config = dict(
    d_model=256,
    d_mlp=1024,
    norm_place='pre',
    qk_norm=False,
    tie_embeddings=True,
    lr=0.00586,
    grad_clip=2.0,
    final_lr_fraction=0.0,
)
Each number is 500 + 25 x the weight over the matrix's rms, rounded and kept within 0 to 999. Layers, rows and columns count from 0. Numbers have three digits each.

# layer 5 MLP down (transposed), 1024x256, rms 0.0527, rows 351-457, columns 128-191
479520495485469467467520487460510526521537543517529495471507493498465465524494533481526520481509479497471530533481467479501529459479496476536504492494513536542497502506467506514466495481519455
532506554523517482518471461509477486503483476540526533514503513525521513502498522513514489481472466486490528472510507494467502498514513533498501526485511496529513511561541546484471502523517422
511481522553547505497523474481452523484508498457476460529516463522483545516514519498453515533541486500459463504486506506508505545486449507493512517505488480467471500488500486485463484466507478
500515508521502485515527542492515492498502486547516470499534515485482509490529486498507523503541492503495523533538482481526508524481501461505504537524475503511494529486511498538561540533500504
500476476530470474501480481502494478512486488480496498462518565447470482481466465500554509542484466499535499496510483524468495486522497499514468481520491485529520478514542485517516517467567466
494490527480498499546484506484553498513492526492446475507497485525511512485458474491564536513472489506463508521486555502489505468493508490501518475516467521495461484529477498513487483510521509
478458505499532510499501477535533507484507509498491503461490492486510491539492515483482529452493496508486489523525514511480504460471502507491515481517514477448468522538479494502526507478483553
511521480546522516527509477455489466513470514484491498536475498502520506499521522488541481501492562506508526506527527501504508488490517498547505493466535527496495467474454490488455504494445494
480526472471551513542497540470550520552486475499467430503509439522493502475484506452531535527532499537479522532461475493551542497483487473435492505445493498541503501504467489450491511531485463
510549443489501523482479504489464499523498518449480501501490496528491505534524503461481515522495528499537520501470465490481467521528471535499459450499472504470502471487493473469507486524482480
515522502470497504506514509509496494476447507462525496497521481471486481492514461508521506532452483502489519494490501490471477513497521516549494497521519523483448498469506517581494498485520520
509504543473518501551467485514427504492465500500510551500491483514471496468491519516512507497492513493505504508555546518488510471547493479508501491496500537475511528503502476539439506497465547
528461496484531509494479478470478516484539480480517522458518507473562523518488495481490552485505508462484507492499540540521508445490505498545430518498518514508487491488500555498493530500500462
545506497488481507502506505503480519461519505445480481523513513522450584530452546527495552496524528489480494470510457495500484510511522552488491531507455489543513474507494492529493532475487507
506500491468485512481526527482517521496519486502475498498520495506447486487486499485536484517480513532528504485481475503498498481504490498555572504553508527514474496509513468508549509480469500
482522524455499513490536535493497464516501552492489483501461528517543493510477527446449500527539508474493526542510441542530471450518532517483504504522507476487476509495475470509495534513523510
476511480516516478494481491460458515484521479488507476497497500490530518523530522512463480526537470496516464506498497473495498526498481493480521498491495519541504516495493540499457508476531484
485527464517521482520486476462493493510502513522518520482497514525487500484462498474459479521456514538485513491463503522482522502494538496471499510481486491521504475503550490519481515457518494
510462504478523449498496487534531509504521478480498492565519511460524550495518482517482486493503539485521477511527513474485497542502532506518487483512485523482546534505471505500544530505502526
513483490472523520462469498503519491522485514517491496498503503494478493492477523465513510460498521522488468485510491487478497466461507510491543513501497461536487451548528458452509509467535490
453520521459520507493499453481556494482525529524512534479537490536469502457491483514501500489503469504496501522485493504543517462472502427488500521473477501477472518499474490507506505527495515
489480537477518487511482489422475495496461420521527511518476491489485479528546523523493485480529491540478501518539548472491502524565521535477489503483520498491474491531516513508456542498513502
479495537473495498515475476501526533506499496514464516491572494504476488525479489533507518487508511507515454477446488510491504527498507505496518463504503530510497524507507494519475523540510512
499499487484480550534500481487472539506516516527482503468495485530515513494475501511452505517511495457500467478459515503542469520459513514521510491493515505471440486475472492504527453481484538
494507495490483485510467521503474511507487519459448525536473497483475465476525497481472476500512482483486493452530526537495489508487471496495465532539502478552500506507506520458520517534474496
506512515533491522498478456546514498514516571471460498500478556524497522516509474505452481473488536494460471470540524463497494514494504494514494487505502457510516491505523497489599516521509527
494530489506502507543513511512518471507492507470479478476487485440450487483500512469504458528500464514474471530492513516479528499500472508515529522515545481543544510473506498504456536540482534
541478546496502470502507505533526488499489481493489529455483487544534536474539494513518464496507514496510495513511488526533494465498522507520488477509483503538462496513494519462531496495453514
503470492498450507503510493466542515499513541515493499481478486533545464524484501494496462498449507553516506481474519537512520482556466522501526549526499465512515469473495511496472520508562507
515509479513486485517533507485510544516515511482502508471484563570514523518495477481510500495531494476471538522464494528481524511510510522481492454491479506488506484515496485494490483496510477
479500486520504495500540543476507536534518479516539499533532491477510515488519518510512508496487479487463523567480475504489501516471520466514522512503504504467493479498499489507505536513484483
533519509517496473508509460457497482508476523561467495530544521493498509454506482469476494505478538521527504522540532491502515517531471537508524453523548488476476514489462463548428510525542504
488476530519503489494488472466548514518530505482514481534500493498479481475462487503520510520495511454479476524488568544494491509507503486465501471522482486500538538465454491469471501466526471
529502523499484549524502487506464487457532458527451541513519439523469505493493480519491479510495503541555518482538525525515467495478476509492515450503450510489488484482511535476453502495478450
472533482515521523500511484486496543512505531525480497451503469481519512486518489489501502524476466537491492525525501514486508484525511494503481528476492485502499478525505455512516562529535538
532476489506465493489525502472483530459503435514493514499473502440485490506529528503467542525479489535484462499525463516504456499468478505479479528479487481482539460517499505480484481497504469
500496523454450489488510496460477480518516492488465478474503523506485514463513514516491432554502472520460478462453486473515529520486489470522557549534466544453476483512502542513517528492518478
496551472521508548466478503517543461487471509525562541480502498492507514517508480494506447482517439460447504487506497475532516530503536466459480534523536519491527523495503548470523518506477485
539482519485481486501482496508509485516488528487497527523476475475471493506533494497503506486505539487505518491523470502452470498485499488499527527459492527495520520480508493465462484524504499
492508469525549545511501454454463523514491517487504496499497524544518527514514474497479490532527484465515518490537512487535509491511491502512494504485477508450473523489516501489492516523440497
482480516527467447523503524504501476478491489456505471469513460537459512476517478516477509511536474488547516525522518514493456473476490503500469491478476495487500499544472553524461490526488501
524525506512510556518489530547517477525466473501492461525506524491470477500466507450507454490502503523499509527490525447495526499503489501529509453526507483515499531499505443521497540491527472
511507487551539534498490483483513489488486479494506556534532490529476466465497503459520551484490485534523523502513521497536526548504565443490513544506480563504503475551505472522517535501449486
496504492457528530501497507506495508508501496495505531529468496509477486442513522540507508477473524511478501455474552473492497478509511504534505540483540471511487504469504493502478485545525499
490464527479469464492507513489527528516533490514498490512496518537527496551521465495501465501489500540516504481430528467497465503492472568525532455514496493483492563511506505462479475533491440
512478491530442531513506502486474460504511477495572500481537494486505525444530461501494542537511543529470487468474527509471470535531482504523544464504517519501520518537483510513512528531516565
481498525498503518479482498497507483461488509472489515497519512529522501492557480518516537520519508443506512461465523523467487455511518518474460492471471508521545475481472495489478494501517559
462479504500472467537501530463487507493518531509525496517506519546481529490485461460496489509512512503469492480491472482495487501537509520505508458514473496504491512485510524532503500503517475
522487512462509488458527467522496516468499522481435564569514481488467498490505520451475497458506512510451517495466500508528499470528504491512507457466465494545511508511446514488498501518473470
506480515507471507521471524480515540486498501490453489507505510496538521510516457497487442484491480534504471449521468455515477491503513507538503489502503496503496463497550494526522493529481510
556480486526523507507454534506496456559489480490506521477486490507532505495473475480537493503454499500482528534469467521501486537497526504540489457486532481550526501483454507434492482481506509
532471497528529498509486491519476490519480461507472556516474495519459487506489493481529527501497503483519493516487480491466479472502497484498489496459455509519510459511444563468511509481513518
543488529490502503511520510471493513490539426510458514516442502552497489483542507467495481464509473523505525508482532479524518507450460511481502492512495531500469471520493499527504480507448506
533489526446540487510491484526521531473516506476482520542533515506498484503522476497513446499522483527500490504527506466476512496492489482465515465508540539508517513543507497525557484512537498
490482509500512502477447469494484494530498506493487460439518499535525531499436533503493482486517462507476513494491517517520531510526507521497517514496487454507535530550457534444508446511534497
473536495470498471497486511540501520516481490490515514491460547518493503500523485477496493528523502501486493539500542435455468529525459553489528473542531513505456543497528490466483519521485480
530499462507538482481524493562538506512490455500471487580526505489499515507455510480482508511504512481499491541530453465503481492525447521482493520538497515520503484516520511460472506451535517
478474487483505508482512485499512486541533518504474477494538502458501465509529492474532527509543500546528513513495489475528485477499483519504497508540487513518483553477514446534541542472506483
506482531517477523540510534489484467483500533526543520545501511537502555471493526521476538513542507509463485536485497532502477489478498493510490466518493515472503556523504501536507488546539525
562465542507461496525517511535498514505555519455469487508505525478486524462507497511502426510515448451543493501488492480426483528505563552495473489528514450464512458479513498490472502491504461
503475523546525474515486471471497485452510529512492541513508526530487527514497527510464483483463494526549481466525538482488521463533521514492499490483490503512515516492492521530528500480505448
499488539521470565524509515494492488519481520516492498478528527469489457556477507482517504538480525507504509489501461451451518519510492547465536515529512500509494508500530503517523462458493505
460513472534507533527459476483545479521509494509475484442530499517504532497509508506501524487504499527485482439495523473516482515468469469459491472488536490478513514492512494488482477515485436
501545514522456529490468491535512450475521475513519507479532462478501526510524535538530508468533508475493479481490476490482473477481509483477501513510466531524476476529489466513475501463487476
482481509469523470530464494510518516503520467497505497502524568523503539536498499517532481492507506518467541491471558489491507519526514493476533492519514466506509509534518502525543493473487507
480499470459515464468533511526532532481567522470509509510490504493478493502516483488504486488495487525500460526535478505495478468492512504455498495531490501511491514538474488520479498503513481
521495475491496490484499470480445518529513528485514512487488550455528511536491552519494462505444412486502539510446473471442463505535446492470544489467528557493486494500493507493482517485495511
466504477523506522523512493535473495524473482551430494473451479462456520519435471462504462509496484490445465481507498517475477514481492511510483478501521486517488518520517474515494533510512472
485491480467528497482523532469482498516472495467472471417480523480481464497510502513577445559454525516505531500499464510465478443483450484518443466546487491492518427522525432515525512470498497
491503470519560499499530501487519512519512527557502488526521507575458518484456503478522479569525487523522520478493504513494523539521513519448529509499518495491500502495539497510533521495538477
492494518500536493544535515508479488503501470547416490493512510481493504493561457471464518520495437459551478542527480503490499491518502485523485571518533505515507501521526554522531489506565534
513533529516540513453500485495493461508539504470529505491556482459520547518536473500492511472497497484490482493540474482477514511500434486491514447501506446538500513511471516459472481457489515
498465506462478503496493509523478480486545479540482569494507505510484527510503468501479509532513537532500473513528545469524498516489526514473528513499535520502498532501498489449504473470522495
503512495549485506495507490502530502501495521519518441527534469489546512505473503500490518448504508542497488481501513496481516480510541520489470480510494507523484550490518483530541532494531460
484490505522468517524505488501492502488520508486478490498523466538450532503558496512512478530498543552501469509474448471455541509481486462503522491524497503545464522516501505498445511486530510
486504484527470482496543457505495506502485468477471482508495516514472479481497452460510526512491494497518507498523524520538493510485520528498541515567505543501492497510488485505451495485540491
521491497525483540500511512457480464468524526557476546494520492508477511482487509472525495468461471493485515538514521501476507475485489507496488493484501495505460480493484514510469570511496539
477463520502497466514535504570511435494543512521470498541523495503464443487465491483548522499539502509513486484457487534500464462445513474506522512486552459489496516494521507464527464451474544
496491532450491543488514497494488496512504510532510514503508517475494500511485460539505530507537514470506471513504493481459518482509507506485514493495467504485532506477483533463535503488510532
518496488491494562479487483513543484444436479536498537523583528492475536493519503465488507491502487478480483474471488481520491522482508488499520532480533504497497527475538516496477497476486535
482510457458491531529480459484545514522475514430519473484574498479506447513478495550503560507536474514447487506498559490495538539481522495507515454489486484550530467527542536476478489491487455
513520483518480478449483485514475519496535503497540500539496488468487513490487489511566541501516506492493499523502524531519487498512474482485470502484509485500481506495528524494512483532516490
551497516523497505468510471510531489539455478520523491497477503504466487519518532505478502496457499502511464462533505505521491480510482510490497516511563466525498518470490543473484518498463514
481518518546505524535488469512452497482467490521461508492482478424505517537489507470520511479558472463462497507473466488493522460517502478472513534523531473502530538527519545526537511517492510
519489466468519520478484510479476476574473497556526471497523518494503468476496531484487511533456505484485479521523493478507441508491551490510508495471502518493477511497493508514493500498529526
467490498473482482520468499511492471474537497522507508502531498454473502452537501536560544537510538493451490477480477503485539482528485492524486491508494532513507503516480467478473499537477500
456486465528506471516498503529550535525530457504479545516475517449463462485515497505484517455490542506486516501468522501484515494442452461465470463468529514573530467475464462504480533509463495
492530482497488509515490472494515526476515512513487535523473502528513497485455485488530500496499508512472458494513520489498476486510489486472451474504464502532497505505498508482553494502479510
508561524484536490487498480493454533519484487458496502495483491491523507482495520518479468524473551525458517512458466494538505467477453517465484517510481530514487491518527508467529510469491512
509502508472513521434503474474554491466484497457492486478540550466493482478491512495539494502500475495517504476473494514515455522440500490486517548529505490483547499516498521481506515499520494
522506521488511485491526478520490528525497492511525505529482511500493467472513491499543518489535504520499509493513541484496493501492513489475447494493504496522516497476576533504502536511507484
541469506467510509534460497477477524510519485483504486543498499520490522459521495517521477492491512545525469499519544501482502503518502452472502524475477528486544492475520497530478510521470490
477520471479504519483457522444525516544539481483526485500485474510528520495490468489517475482530550474474493482503544497510519503527534470502498522513538477492572514508491505492459513486524455
471493495489506486545522518536485504516510547498509497495476486526528512468478480503494504497483481507524511519543488490524500473501502479529479492448511481507480439513446486512485511474492512
499526522478500514489494475521482476528476515546505466495497547531483501519515538482488530464523471462524492490514492527514453525517510466509511505439476515504482497493536486519526534520482543
479475516490491518498548485499500478478494506510480500517454488497440522520499524532513508509491515452480425479518523462471494493479515503484498540470496532501464465461537489497545522473488551
518511535502478527533516549477492516474454510528492495482494494486498469520453490550518483504477546507514468503488521511495490478533513509469509519459512483509499450502478504513497493507489501
533465518531463510546499501513479515501501550538531456447509496505512532497501471530499529491561527527468469494501490536507486517534557504539495529496462459482528497494502489484489488535522507
488541507494475514536524514519484521495495506535528497507429489531537504507470481542484476511529512525500522481505461519473507496511472504487480516503534520477489483551515463547511490509516473
507508550506505502474525507499539503518479514552494553512524521475479479502545519521502505519488528509489501534529519481467475483442489496470514520494518517468483489490521518495502547503511499
487485527470514454460513473517522523484532528492475486478530521499527511462519485536529484491512498489536491539523466490510537484476547484477530497527477507511482491545510502525510469438494504
496495472482531484485487556498557493511500488536490492541511521505490488515508470507514506501514471475467459501473495500488486505515526514489499503538519511445494459542541470527528465513532462
506528492501506514521548468517466486524508518519497514498497522533495508510483521489503501463486492499468520523476484499497515534536473481457538520512526540496481526542514505496480472478472557
503524500509496506464507509504501513548481485470513509517508500487490501529462525477530486519476508536505510480505493500514539517468481458467514520514525476495495536514489512506489505499501524
536502530518475478507484511504554486499491520530536451557539516479502504503474468532542529473495469481528448512517539459496496518550521518534525493472497480483482522483505475561506525470538503
501502463440535490524474513484512494464463505479447476475448479505501497510487507529520476495496523492478489475486494499454501514486455533512492515499532505519490490492516482529525504521508521
508489475549458471521462509507503521469501543494491562495447492510530478477474521461491497523491494488516472456468507552520504521467511529508476491500488519493523534433455535476495531529503497
# layer 5 MLP up, 1024x256, rms 0.0526, rows 352-458, columns 128-191
539486571479528496508480460510488450498466490484494506523523433481506497539494518513525515467508493488436528527512520465451512535477471492506470506467475506508521496491483445520488496498499512
554493496482492418514520497541540536453451515530490500514549488507488461525497464507545515508497498490510516474524519517484471459536506486516496520516499490478484480471497485493488503524516504
516513490521513496485473472452457511489521525519473477481479503481464516498458512490527510523485508497490475498465507533488481511537466493483494490509525500473526508515470497484522478482533526
506487580476485485441505478524487501519493507493485535531480514558508509486537544483449470514503512514480527518501541479512523547509490498498494469526538494521494485526481487509517445511542516
504514471500495491458484508475517462540511525498466476481535505493485531509475532500470478464516500425517462515556511535511534524499509468517505527506497503475508512521511492507515493543498509
509461487474518481484512538485448506538483469493497490479493483519516494495549465516522497513479518499523493502482496515462473542499526483468491500498537516500506496499551487536438492492496485
504491513447488471518524485496477522478489488491525482493511488466492496502490538503518514515515461516503526480507485522481465489522478533501484500531496480507455509522502490507478478485529474
492453517539494497487490472486492492525491463435507495474448483536527505516472461504490465499500514506476488482483521496507527482476492444490505495453498466481536486546473513486496544495510497
518477530461511482487495512492494498506485487504503488506515493470507480504504452502536498450520531492479437519490512514512493480483450528480529464509507502511512525503436483520503502498501465
447480485463480487462509523498504479473509510506512459502451474466519535530521495484524513514520476491529465524546502466516503487464477530509488525535471472464493454468505476488522480463498488
482537471516494512505504470451434519471496524522533514499495492506483483498494507531464508506477520529521481535499528505495491482497480527526524503467492538515489493490565482489552481502494500
521515516505466492526488523541510491528500467507499503539536489543476532487507456515465488504548475549500498531558484503463524501496511462482482449474509455497497520497461486502525494473506493
518479513510488490487529480526510507506477534469513527517521508522550467490517503538460512515534469522495456515502490481485468498499475464516518507494531483494518491502493480489494467495510510
500466468489441512455490531507473473514483512487538508486467482497485473517476467492520528504506479476469493447532525475482491494469503515517516478487470510533494510521527495493478489544453536
482516487486492482477492529512483515489527472516506537481501515483524531496454527494512502498457519492498525492489495550480533481478502494544525490458470465557477517520474485465517527500464529
505506499548495462484503503531467489499534480512523520508462547510509475533527506533440483486521512492520520486473530503525479491524496523489522475496520522515516502494479522509497480508504470
481468474566485491515520533505516503522522497517534509519514460496500581485485468498453465508506495469500523525454492525541553519497496500492521484471512498494482495476514531494502465525463498
436509528519481488495469531492519497465556487540511546502534451498486478477466517474526485543515483554496467523480513514511511455461474493486498463512510474531526529489506520505466480516481504
453554514488518492500483556506454504535514474466503488448488461499524559529522477486502501520504531523487555514445486487506538505506515468475496521485477509495534522470491531484496503492488490
527409461470492454476499501483452471483495513475507537485499547497520527532478485503503548472504529469501510535496528514496443531522500527521533481494530491505482576486505485459499487456533489
511494526507470496460494505488506492511485505489490521522509494518516491489473510531454481493495504492518554495551526508527512491505506522495474442516487503494523497472521520482491531462477478
498524486511457438510467513511499533466515430487497519507520484454499503513521477513486536512485484517513500523490495498505524466470502491474491498489493460537458466518487465527496506494497543
507477487491479524516495495489500460511468490478522517478540510518496494509483487495455514488473520522480486505486504538506462480503491491468493517529509490515519496485532538500520500475509506
444472461480476535506558497471510483474519491492540480534505498492525511483464481531521491560520504517473510560477521492459464502488496510476529506520530473502536479515491492512512515450480500
511506511541511562524511478475507523496503523518501504499480509534510514508492496538492523543454483516489461492483531473484501478476492503488482483505546486465587538465517472474474526512482509
504516523497479516512477497461488475455501502482484508482507479510507484477499480520486492487487471512489529492499449505514507529454486449510478486486473469510484488474523495478533535528491529
506485517478504517526491512489505490478424510478521517485516513477536491485471506499526523464485480507526536517499467484499435508519494495507483542479506470486481506477528511500501508522510512
514454484491493523476503478514460483535511489517519533504506504488486476494524492478551550480569531474480494460500536506515544464471534487511467509511501513469508532518530470478496494518540496
498489490470485511502529472504500516496485504529511548492465483506499458515518496507512519518504504505487511509475506504466464519509519538510492496536480452519491481477498512497502517523470504
491515508483499497475502509480488510482503496486514516448485503471551493536506486443490543504496523483529498482506450499504523557501507506519515490481553470543509531479510523543501467495511470
520454493456471539495493496521504471480507477491500480570491441496480471501491471450524531531505520511484500530486488468511471530457510463490517503513473475496499495486530537437478491492522462
528511490550478492545488540539486488507497466527503510460439487505501509514497512483452504518503505468517490487498498485488546489547474490498553478507512446550496482463512530470486518496507506
497519517465479507519570563521464494502530512504473495490528524511468452512504455489489472458494510531466538499513512469500518460509542500472486520526504498521498524495564494468473508500492498
473501530487481503494486523524511490509567526517499487494484500476530478540478507473466519464513493515471521525509513514520524512520450530507519496495553455515461530495543534509501492494488507
502506490492498496454480506483507516520451486517488480463473518496522546472505495510501523498482553486520510492480517522505520518503511486507513561517529485517547481478512543511507520467488528
470499488532499498493476531551506511531507498489530498469506534483558483472472532451492501485485536475518534478467507494497478517500517487521504501463453492503551503484484494489470450528515508
522510509510466512537489550448492481496489471463484496511495526503499480505503488521499532526518470505463529475496510482474550547486468483524543520510518486507479443503523555473480515488504493
519523478511491543495488480526439529536532516466514506517513492504487472459519447477502512530516500538528491555465506517478514505493499459491506536485491532495515508505501500518488466485526499
550465486477454510485495513482468547476513530490495536508518513447503505525506524481499523478492491526487489466487537503488528534480478517552477472465535479511526508511517505475479519500466518
494519504510516464493454507522523518545503494539548483461504467481524533546489498502514500508498523505495484470504491482510553514490520459500466464521509416528504499515515531492506518462523490
483415511515493541510472444480490504494511519501500534508477492495483514495462484493473452511488503450491499518529502511467474540498488523497573450473466511474506499476547477483500499509515517
477479520480455494476532511513474476497568427466497492516431440495501506492503498485481489467504510497498457524512498529526468557516534516489497534516448502474505490503470475518484506516473528
550507566474498451499509507491487486533481467457528511522498497556476541493477503495519433492487528497538513563524506504513444490505472528522470481495444471511497493484481485540480522519518468
476508502470513491466486521480465538493449510485474469514485531506547496522527480496502513505477541497542499507503476481463518480508459525460499438528504492493530514523525538458515498496504488
524521489482491519518512459475493496479482499475476447501491498522493531524498484524443467529460565498482492489506481492509503507480462497505547524495533473511504494503530462508465529539509529
525476517486487477532480517487517484518496497510536509511504496500489510498512489466518495509515506471448471518510498506492514529521476488496490494470524487489519543462515520477529498509482465
491500470503535468485456489479499524494520510504507497519486465503541496504500500484481521467518503486541495511514490494451511517522505470513480545501502487463521468495498506471515543453475505
510454482504472501529481499471475491502489509518492517499536480517492524475487457475504514469482513521469509523481477499529501470464486477492506500511513493526507510495442479506488524538518470
479465455485467467501484477489535475494459516543498470490525538494492458493528500434495518457499497527515494498505499505531516499481489530500450524483495508502471482533506510534487538489482525
524492517500463537512458468507503519458447519502531495525512489507543449481459523487492465449519489446505491479465534478527483537500487521503496494494478502496516451501526511477499528492490528
476463517510477510502447485520523531447495528458527485523564490478470515495523469484477469509521501489514503494494527494487466502454500534521467493541479445490479550444527470481501514479510517
525497548453514517548528481533508503457520513478540524465557496504472492530476498473487511451487520551553479497533457510530500528513492522451482475513465468507506508459533492500494531514511486
483542460549486489530519515570497528504486495508468500520502465489483529522475511490473464482512524498474538479503479541498487488468524477519475500491467495464523533457526527498533480461481474
479455565469534539473512510518528560496512515496501506500510494444542504494558463499575525516488513476501529494512504498511475453494441483432509468540509536496495455523531516469516484475497478
504491475474561495487507511477479477504510533490464496496523513487468463548467465503478530471523508494505464504479472536503513532504532497500505550517506524516505504517537510476520523476513499
430505500518459535493460492504503506458532544507503533468493520462574524504540514475480506504507531512514529496478485484535506492539517466493479474497495457516524479532518462539530498486456475
516491484516512468527518483522511517473451459548498508450512490489517531489470481568503479483517518473480499492495487534532442513485522473538516493463469549498533454504518515484520436450496468
530467441519531505475486518489495488479453551493518516488527506483541510552486451455476514470519526448496540530485519488538520558511533484483517525488471496507503520469508497513449477537468485
483554452435504501500471494475504505451460483544472508492471482482549460539521497485466547515512566579480480523503532572540484499481404513458494469537482542534500517542549501498481438536493542
493521499504466523567470476538501492463517538472504493467467471511553486524492526500449475489534494455511499457460547488490492484456513520498477436506533462495530495483479566512494481492460510
479462532483472473489491481478509510518502487511550484521503482484491508486507476473491519470478492499492530515481494489484524480468537509527552489475523467498459485473483539490485507482509487
491550433526456532508529546509482503520502505522455477471466497507519459515478497492435531557470554484483527478455465483481504502529519445439479497513501470501507531423536523455521466531564517
495471490517486440445477487503518537532475542511482542453536485457475470520553488547485518528472482490458463500517464481506523508507467499480496525514544485500464521522499483502512475463523465
457514480501503556448545528489516498514506474487500505486482489481471482491523509486501475480533499530512489472523485485533488483475500504483496482484500496490519557459481486480513503495479490
489561452519454482484479530502446512515524469490487455461463487496515495511509491536456486478500518541458461492516499521483508566498531535528471500480533489519541486419500546492488472503480482
497500485507482509536513496506456504476531545502531521484516464557513538470499493487484487552490530510458517492496485494509532462485519513513479474513501464504545503555500464444447537490472554
496513468504481493529537501513473491517465502534496475480483491480516496506521552498494500485516505459466502495492528481480478460495469490528562512493496464476477481447452514485525483497490516
494489514514481486516465460489448527469470469537506487523494544545510565486446516527506439507511500556458518451544451496492493435466512516494549502473490487530450488532496542488504558529502498
514506494508469448495501506517516536502476495509463514524497493528502519489510485483452517478467496510516506497441522477515481494497466487539445496524483518538510488456498506484489495476469513
478527501518468533513512523527481517512531494505516508502489532542502454535466483514491484469525498526439475525523504503449525479479517459491485499509513481497487515489541476490481509480482522
491528534494525493494532451497464466479486537509474512505446500508481501546515523506495490486528520523462497470529535533514476512528468528496482505509523510496459508468470477513480499506530517
536515492492468490500512498517504444515491494507542527451505483514504518478499484516478488524492534460528537498486514517524515534467535480517499486537479468478529541500525504496496516496507517
485487488512540502438458468513503476501497535531514489513561511494476504444508485464477518516519508510500534487536490491498492527463482500497518530500528447494495473464500511507466506503486504
552503486509503488524507530494503497508476521478497519501491466519494520479508463475502474472486509465527489519522495518547561467501498495514512469541486497517516502482491452474508493493502516
513471474491503501472452499478494480471478501532514503520518489485472462437525497520550496515494479497502479489521529500505492501510469516507486513511480488513529501457512515504526503521504553
534496543535522498513547475535471512529500520488465476488472500467479469506507516489442498546510514481513498490542505506503437478511498495504486529517511521518531533470537517461494465473518505
483509509507473519487457475510442504461527502520505507472497465501491486476537472508505530556491510512503494478435540506497550517499495511517506492494457535498526523488492515506475449475456478
474528478466526419481519510506473517502484508521492510519484503467572434510523494513537470480507503502492474482471478501528526472504512476512513494471472504493505464526578481505503495501526525
509473484504504509504499512491490494533432484528559524511511530506500477533533527490487502518515509495497492451534501540510483464509525482507493525452496479490478525494492501511545494507502501
484481487527485577439503515525485506469528528512459521547510501464442430526524508510519507468517472467489490475485528487493477536509475527519497416501512487531534490478526481477551476473536491
530494525497505539508503524489492548477479525516481535522494497489473478498488508541486492519497462512546487499511537508520565531479529432489497469465464520505498477492480545505510507459518500
468496455477482513496502569529527519505474499482448528531529485485477470489500499526524483502540508481462532568520499508494493469478508479483490497491465462502512520511489490536523506488521501
494496539513474462508504499548471504437567531555521489535516540494442540490522509512511442536470508492529544534479483521486474516488512490551523538456487531502438485483485505482473501531495484
481510468531476444461474557506524502494462485505467487492504464509489533509534451505485517537541532507469556500520496461493489516455508494538502452481507456486517516481520475488519512504498491
529504470512512503488530442462498498481483514550520497551477522497498458508499495515487497431495504486527526463475502487502504456490445469478510491496513457487513531499502553486497537468547508
499515505450491483472505464506505482510497494500477505511511515513511520507467492533457488519522493530507496464530472514526532458487470466449489524461456487512525538492471455504501496508513542
465480524530497511510506500459501470534514528529540510490507455486499515510498488477459474497500485529517492510493530494540455490486487497485504459492507460518516549495482510492477490446519529
462518484473513521507434470510513540520476495543555491493487496504507529523550427474528506506475514491516497538492535506428477479498487507476464481497482565478507467476511478491482494487514493
526520485531462494523482567507479510498491498500500496481468446505485494562500463489471529511505525488502488482496502504464548505518483494479505478502517517511534457474481486480487468507529463
516480535480513490515428459540475472483539529531516508519497519522531472448496489475495500491479476470534485514498510511518457472530493488489481520493465493466482499530499513519512493473495462
474492530473467497534524539473515492483539495472470519531504506523456486456488516433474535493502526500455511523564517528487525528509509479481510510492482481509518514508503486475506528498557455
502497513443500490478521535503495526507429594516468499427456504506510518520488529534561522464509514501489487497489515535514509512507487506531483518534514476483515482522542504514516527475496564
507487478512491514451474458508471533490504513471545504531446540467511486497509499538506496497522509466467505495475478519516496517481546468480509519516490485479502531500516504532519532501529517
523503492497459526498504483472470554525490551440491484507535479477497544520492472529497508463505499493489505512551501445487486545476497504543502491493511535495496578465524501530485539528506512
490542433477485471482547486518472482532532480506494471527489490485505529535498472531497455529534457452529492490450438508482530481475495533517518443480551497453487493482472471496521509511518478
502481449479523511455497470488507507507470498481524497556475470488502486470521455437527484499515482476491514531482472493492510523447521483500502497535508514495538498493511528520514508501503524
511505530529497501535532517518479513456491559529452488470525479461459474478548433521488526512520498467467497472486530520504475469493542523539483472501473523509445504490460456481542561488580485
544493516490506501448498487473533488504525514494453504479503519494471530489530523484517515510512476475515486468499471490487496535486529523488506529468480515497539506471501501493513521518526516
530494471495505526489506480500510536536478460509503478421488525528513499540500468507485470518480529459492521473524498549504465499510479488506512494509504513530510476466473486527537506490525526
463464495493486453532528505531509501487534527449458468511403518465515488506514487468464486516494530458510504483526477489529502504518508504487524505494512519510537511470515497514552525531487466
498540466493482500498453481473491477507487507463502541461484487468501525504512505500464524481472504532503532529513512480528515496494509472534527515530501512536515545481480497492510535491447519
493517474530513475492513518477542482478504490480478484459496488441509473518472482517535504514537493519481501512505489511511532511472486497517513519531497485538470481489537484505499494526478509
512506493481479421493494532493485437477504470515522523487494521519483456491504460497524485507503519554443492488496491528479428486486516503468523520518494513500504508487498514533494517528495474
505500480479486499506463442491507486492545481489477525497513508519480531509536485518492455515493525520515502536518495486554547458471480514466496460529507500525473506476522517487496498504513521
519569470487511526465496496513485509522520509503508478479477541438528534504463500487484487488511448500512538464494452438492509496496513519479490452508502486476493448488461499466514479487511530
522470484510517450490466514481491507495501481418514493511444495530466480494479515498468502457535525505499492504512519543484544520527501487470488478495482467542511522473549497494528497514484445
513502525444479440476542547512502481483466533513517522512478512485537501566524482472541467536498499512494519509512501511489448529493461524484424490509509501514503389501475479463533512513482528